{
  "vocab_size": 32725,
  "norm_eps": 1e-06,
  "rope_theta": 500000.0,
  "init_std_up": 0.0494,
  "warmup_steps": 504,
  "decay_fraction": 0.822,
  "max_seq_len": 256
}
Each number is 128 + 24 x the weight over its row's rms, rounded and kept within 0 to 255. Layers, rows and columns count from 0. Numbers have three digits each. The size before them is the row's rms in percent of the matrix's.

# q: layer 10 attention query, 256x256, rms 0.0933, rows 93-95, columns 128-255
# k: layer 10 attention key, 256x256, rms 0.0943, rows 93-95, columns 128-255
# v: layer 10 attention value, 256x256, rms 0.0974, rows 64-85, columns 128-255
# o: layer 10 attention output (transposed), 256x256, rms 0.0897, rows 64-84, columns 128-255
q93 102:168136121113146125177099103147112155096126125106133124102164106110162100120158158140145122141130122119118153081098107138147101165148096137162122159146104150116095111122131158132093117128140135168128109080140163147141143158144101151142116123158132177115154138070116134126134104117173113103149141152103142134111156122120138172141160108081092139128112179134158076160118123124101156116079
k93 103:165140136128111116126102107130119129117145093128072133125137161098141125089164099116148090147154127104113167120135113150151086105146106155134128188142133133101140193108127144116131139102096142114183106155088137126114149146101136155110137140160093122125132064108120111165139136142112143104107099155083098177160134121138173137153126130101159124133085155128139123164167138136120152155088
q94 095:114157109128138112119117136153130120129088144102152124131122135115098130110159117125115153090111092151158124069175168153167158085103101116116134110128094112153149127133104170136120147157133164065149166128110176133151103100097152124152147121120117156126147167141103163129123135119136140131087119102121127127138153136145097134120134131125135106136166156138114117127115126138096102110157
k94 094:095161139138106081152113132103122120096121152132145112147116135070098120103108137134142149144092128124114166114145124167071156136132074122128159076156144117105123092158097085144151102116123164139144156111181113146111092095124130118135155150108125129126135134141094149108140162131128158117123158095126114096135169180134174082114094119140121125095130146126100101135134145057141104136165
q95 089:127097113116147147132120119149129149076119115056150160148125113126139152144113171118150080115139129116118130079129066124153096136168141139111078118111152136159088150129144133139105146107130148086136110116120162149122126134165145130162124112135169165099166190113084150123118088097137112126127145153146148111143129104117144130163128128145113123108121133155115092162075092102124146108126
k95 084:100115149131101171119115122060159127084161146082110104108136097127164156111138131113119068108160153081111122147128121146123139179118108109111138108140129109129135113090152092106109142139112137131140096126125097119096148092122112135147125153123077150125152157132140133153133180145088118137150138133123167115115130120129156107146132117137165150161061133142124095143109092130113147138145
v64 104:081123135150152137126158122120167117147117119112096127109098114152122157127068119119125104065109142114105104121154096112153165167094131113113114141083134142167134078119121169092163125153118146058154137096098146139160135117168150120130142149131129117133106104101103179115130101104127116161124128139175146094082139123138156109128074129122129121144116147115115140140127122095100178096148
o64 101:162120103136136110152116137161093127119177116156117111158120131086132140070167123159125131181132142153104169138100129117101103129128130134164141139130093140106147157102125129170102104109148115148139139186132111132104137094130123141147103144181119133109150103155146090074185119080135145126129110094106113125156149120126157124162139095119147119149169143107129175114113161116149181112117
v65 093:108105105166110126139130116151119178093145143139145137091116105153115098143126113145159151082143126074134129102109111137168112099127098110098169145133075124106116141138127161140104118148132138129131107106152126112109097155119144130117099147140116144139122159104160123122121106148141108142079109132132146102094163117129111155150138126129145105117160173123133126109132107090100159122196
o65 094:082100144137132132163133108136158116129108134126135113106147103112139151129136107149117123138117159152102155117122155132130145107151113148122131122144144123137144126122104114190137152105145130123146114131095133148134146175145136157162099140168128178105130091114105116145085137133112106150152135111133108083155098149143114093128141088123130141113118088076133130149171150120130158106077
v66 086:115097125142156076147125114154127147082159140089142100096127141154118129127168113124158140128103114113164160110107175097133078153129087154129114136171125117174104144134152165156112101134096109115119096149133157142173118103131093210152125156150141115096119128144104105131141129135096098111105139120123178179123111178144131118106127131119132136133120102119127135097146143093149061142149
o66 088:092129084133080178095121143118157104141074132086126155155120114095136102111102126080118135139160151120092125181119086136170133125151141142142119117148132119112140135141139117127120145146126162108141118098066125143092143159130158087100128112111160177148143150138086109099048138141111129157127146119174115093116149100175161132165166119145135130124146090126156159130109132128117123141142
v67 105:107105125159149131102115130156146154133131098138152129146110120138155102126121116143104105159142117130187103121161134086148134112122132150107172166116085109149107093152159131136091155160132139134136126139124198140121125159146100073130104116128081127130121143131174121142133137127157118104141124102107148101114121099123105148128125125137201122120115129080157123122134164087100185134182
o67 108:100129160159144095133097110103125124089122121141131141112135141104126165158112109144159143089129169151096120160081120139092138126106151155102129148124184106100167152146081147132140130119148133145121166110093107151109151097093119130174094123120148179140140109113116159164096095129082111147149115106140102120153113139077122070115160124162107161138174115127062135119167131130128139129082
v68 096:160137115141146118140117097135131096139102111131131112135134169088134078125176121128134144180128136112103128129109119158117107099128137114148111119159093162159069168098145067095133131148127110167139087128100106098093123129120140124105127155144104085138106146132112147139123081160128156104102106146176119138114125088138153150122128144148094088116120122122091124142110109170089145117100
o68 099:083148118163093142159091182103123103133158141135133182097122121151144119129061153131138107118107125112162134162145143140136138120132117146126157098129158137134158104144090161158125104090108134117114153131171124146100097155118151089129178130089139118155163115126069132128094142145104080117148157109131139166127080178124121140154138138122139154141133136094154150117123149150148166105134
v69 090:147118122074096123151094081120174173159121128138098135149155098101119128131142108105133151131125144176133147134116132123123145154149151173140143139154142107110178148129131099142148124167155148167112145119147173111144131129125106164101118108192137097165118085146093121121135118131125131162129122103102116144168111097134095161145152166086124157133134124121140128116124147114145145128143
o69 093:155142160144111131140153140168094141107129155113143114125101157147120134109090122153114103126113121079165127121146095142118122143102138094090093101090145121153128109121106110134082124121126112127106138143132074091119122085123151109137124122108099147137143141100168120104142111135109127103117113117147132135110158137096155096107119140185112094106076139159104206142138122149113163147168
v70 101:102130093119144126114119068163128129133109102095136149118053130090123111134107128140152100131109104152070125132082153122162086140154125154128104106140117138124127156093122099128139101098143072152148108125121122133119084144128158142161109125088162157143131115131133139130103130122134072155122107104150132141131087147126104121119115112130143180116134129144100126102142194100171108090172
o70 102:147154110146068108101110141070091116107130122120139107153182119132153163110132113088091162161109181084140173111138074162111155113119080105125158149091163111096088118150095144119142159132138161097161126110123174103130132092116133137125119142137092126114140131153145122110133148107113154092116112128143132137133108134149105117127150107131119126154111135123159089146129092167124172161117
v71 098:116119134105124127133158123101068123115118178112145144118089122123108106128114148141124205126125142087144119112123092151147134126085111097112106126123178148130072112136093160146130114111143112120106101110125123122160080107093118129153122181137156136118135125171156142134136130130115118086111135133141105142136165170139168226101151102132107120117157151145121166127106121140117128125111
o71 100:138104097122150161125158112134177100156127118099124114140155097122174151109163159110156092121135106163104109099147156116145089147169128164156106130108076163103118114104147113123099135112130115116140088152151136135111135143185145141131094081104138120092120158119081116075104101110136119169132119150110144123102147107122139103122115151100142121137115142103184150101102103101167076111143
v72 093:129129117123131122098132124137148109157149160119140105098115140110124145120113143124158183138100143155136117117167176126192118120170119098161128137157112103106152107113127127147171094111104146158060130118126129120166113112104088137134155152180098173129140127079103147105116145097126155121154148136115148135100123133128125122091175139137107085120151127150143119150153141111121125107113
o72 094:094119133113081124114076145119103151128101119140117158153103124179156109115082148099091132130132089117117146134105098143087105123134124149140139119111089176145115137111136126088156135084105123097143146143128149135076145137182141094122161103068113096126099148175108114124140090116139125121124163118124151138121107135152160148131071133084149152152085136161131152107114110091137109143139
v73 101:111152081128137118126128082181119167131150110157093144072095129101073152142132135143143180168113122130156117129136124163155148113182120126126139139090110116122128119138099119142108126101121129168120180131105105101151112127144141132112096157117157161141131137132154171092140089090139089131101177132104125090121120156123126186103168138146109135109160149117145137130103125085170134136147
o73 103:146114168138168114145117114136115145097089158101171121147123076159175113170133127110142148102137137142110141110109117113115118145137116114139075155118101156122125129078097154134103143117117091121142143145137169159090117113153134167191100108143103148100140149142138124125075130132157121120151091170114115122170149097112110082122129124091161141137128150123155165147122147107124131144122
v74 097:136145155168125142120157111142178140105139107130131103104110156125131184099118094130143131121154121102179104101167149133124091141134125107129161137172152137163123111096156144117123102122072113098132099156068154171180134099138125141172103148130097117150109138145125130131119138098113135094132115134147127128164162114119163122120103141151154149129113133090098132098124085106097139134149
o74 096:073126097107130130116139162109103113143150160150117103127126107098132125110088168129177111138098168128060152188114090105166148126141140155176118137134117132109134117148118109149137143154142139142123167135108129101079157134102138094061146121126167138155126107142091109080171118138125126140144112114140128118109128145143151135171133116106136127173186135112143204104120117100143137121074
v75 093:122153131129133155132103129115124135157108156131126113090155134142100174136150139152136096138108082145120134141113105085145107101156084128130140134092164115168148089135120151152164090129109111118120139130137116125127171159133092122135144109103128123148129111157096131100136133073136126080113160143124143103122093123152124152126148125101122137122138137113107142126122118098136141119150
o75 095:119119126116116109115116117138096153122137124138124127172096111203153122114085118116140171153153117107130160137110125140109118170164165158180105147144142144100121179065158132119122173137130110121132137156103095130102128126128156116108133103120125144099145152123148115091114109105123127141141119125147129140078133137127165123145100120131118135148131109177080127120125110143157117119152
v76 092:132195135139104115151135120089098158174119159121160049118107139100121189095113125135154091163144137135136129120151153180109107098168131115146116126152160148145141093135123151149075096136097132120119142118158155128122103129121116134139132123112077146139149165130129117121147121111113127094133114117128129126127147144109132119155121113112127160128124096101181146113167165142079145159120
o76 093:097149109094102139096170145114149130125126132181118115112155096137156154155086136122177084086119109110099169157132128118163116110105140137138107142125120101122134116107151108116187155154130114116127112128097135139127149165151135100082117107085140086148114114138126121110138111129114113171153143138132129129128092140123201095124113143097154120146132137145092173188113098101166104121145
v77 094:109102100143119101140131122149084116106117144141129127113161121124132133091189137138127198109133109122121114133089092117143117144165142131149107126131132137151100158146092151110157182153122116138124129135116148121160110124123124146130087156141176083102155166143122112075153155149086125089049129174187161154129160126167096163091132132114155151110130114144104116107139100117128074099131
o77 097:123150128142166212151106101093152123135119141081121155114147132100155091112133122145155128133121106126116146099140120163165098129137082106099107116123131140130158136126154138151132099108155135130144077099132112137087136135129110133129146147100109154126136137104109124122107137105136107159134145111156112092130137107141127131156153106106103082148112125117159078129078130167139140129120
v78 095:146121159102121120131146093134142098106147117142093122160118120123167092121126125130118100107124087146105147169101136110119157146086128139132113135153121075100097139133144177086139106111102143156129133119130092131067163137128120155132148129122101158115096134065109166147143097175120124117114098120083133137127096112096174104134142156119132142134116117177124109144147150156125136156081
o78 097:133170106151068120142129163122120121167119121072114122104122132137112127095147136105123121153145169109151114107124141129118135111113140118150150105126116153136174102131108116156088124151142111109144105157153127148186132149139172076097144165156145097120094090186138095147172127132086161088138140105146109127108158146141106131111150116151122114145121095094118191113133102140145145093215
v79 088:155136112139119132135167153103156152109143143116192111143159097155142159197126128157136094124117173133107122134133141145135141151121147142097133140121169100138157115108153133144163137104098152128135148153155130148116141167113113160145141085123120132127115155110139127143112107106124092160129164147101128098163149134131141169127137102113160167126136182089144131157094165111118172172160
o79 093:120077155090129120085138122157105146154078124175076141159122145138119133145097121124105104132131092129158179136116161096124107135120135120113137138135095122091133119132096122126137144084116122141084168103121132092163094114095146101113083120112101125126100114155163121135195122151135149167134085120125131147118123122125143101152149108147130088141106119125121101142179133117108087114125
v80 098:117111167148107124138138158103145134102109163104145118132078102139155137128125083135112172128130095149141114139123115159083162142103106124151097117129096082086121101141108151110151052119129132132123090105130153133130150127111168125161163123108088149136091115098110136190115111168128135081137120138106100139118124128079099134145133136140145110132127143134155144174122112148125129208124
o80 100:112145123102120124104124110126136118184086127123119165109144159141124142138127161127117068093163155120154092096136177083155123139132146131126125119110135136150143115126161115133126157123118148125149135162142120148159152156170112106110108082146147105122100158165109110127124103116078101139108099136110157136136132135143177149085146136113107123137104093122128085093166103108106131103117
v81 095:099115102109153125074120141102097137139119087145125154145117140147137162104114105128166162151121137135096145154166134091120106072131174135128123145106151164135119130152158197104134154096150125114118127122120121171118095123131090090087135161134122109173123113141144085076120138143111119125130128138142145128143145136174136122138172109178127116109111117123158139115129145152146113151155
o81 095:186167095154130115130104095124125151091164156151114122141094155112115128102105126151094130120122117139132116163097127144109153132103086183096136156154120078096123135123121075142126133197127144110126140095150134096142140124133166131112130120099151137114147123084091153118060108108174173129147158129119126137147103102115124105093097148076138115134154190103119063143148136084122151111090
v82 097:115151122133106147119178134108175080103183109107095092142151115119145181118129137107134058085092168143081122117105146130115145156129156133124122097120127129175177149132142121126094126146149129064129173114119113143114120111114204131177160142119140125142117149116136105146119152143104131137137107103142120149131123100140128107163102117125162159118117140125099139145143123157148090114117
o82 101:161111111090124144103159143125134142146085100120119138140124150071113102141146109119119137174124110163114094110139149122162129116120131090164149148121133142092111122133140103144145143094137115162135115143103131146159140165100096138094110158167117113114101090161143102146188129100113154123115125131134130103108160157180123135138147095134166113132162100120139102149113154145127119138119
v83 096:101131152120126115120125119076114150133124178148133134181165163156116149156127179117100081114137121123133135149100169112073149149107153168139151156098144095126191146161142137148103129111126152157149147101101130140113152137129094117102137110120104137100121125121140145171141145148116115126146114113115148123120138118114068096152165069113135162145149138132138100064147113124191170139120
o83 096:157150111131136135126167087175160114111111147128097145098084111117112123125194099141105174099141101115129120095139117124137136153114113097145122163106132094101107116097147179124138147137158121113139133151104080135154119101129153166164155131137141137126119127107161138097126135144139187112158148113149109111150149092124159131127140153120135088107120130150093072182153140123125122143179
v84 094:146116100112105152121141161116144100139141150148145160138134186120097064137131139106099127102065134142157144144116126132125135102112109170143160110142162105147126158103103109133170163139105130124103108113136129129125163127116126143129144123100178097143094115141133119135135118127112137158089149148107116193158157100125109103136135135096137164144161123135122133090099126149139112118097
o84 095:152145105139131158136115118157126134117088104092090130113109101073171144125172118152113148142138135117143137106140140163129107154137217075150109103074143126127114118157128133091113109154156150138104133176175116116127110146142103123133125106147103120113131116113134127115168125149109120084113121127161147083127136131129144102121107135126139127135068125159137091171103150145095114088167
v85 100:137163160098132124108145106091081124084139139127140121145115108120153115114101134131109099149172137146069129132124122117075115140094113111130120146136074099071132090148132133128102089172138138130170124134134111161083173136127157160132172102099122124114138141072168119166112133150146144131131101139108126102129068144097143144146150134131119110126116136160129133129158150131141142112129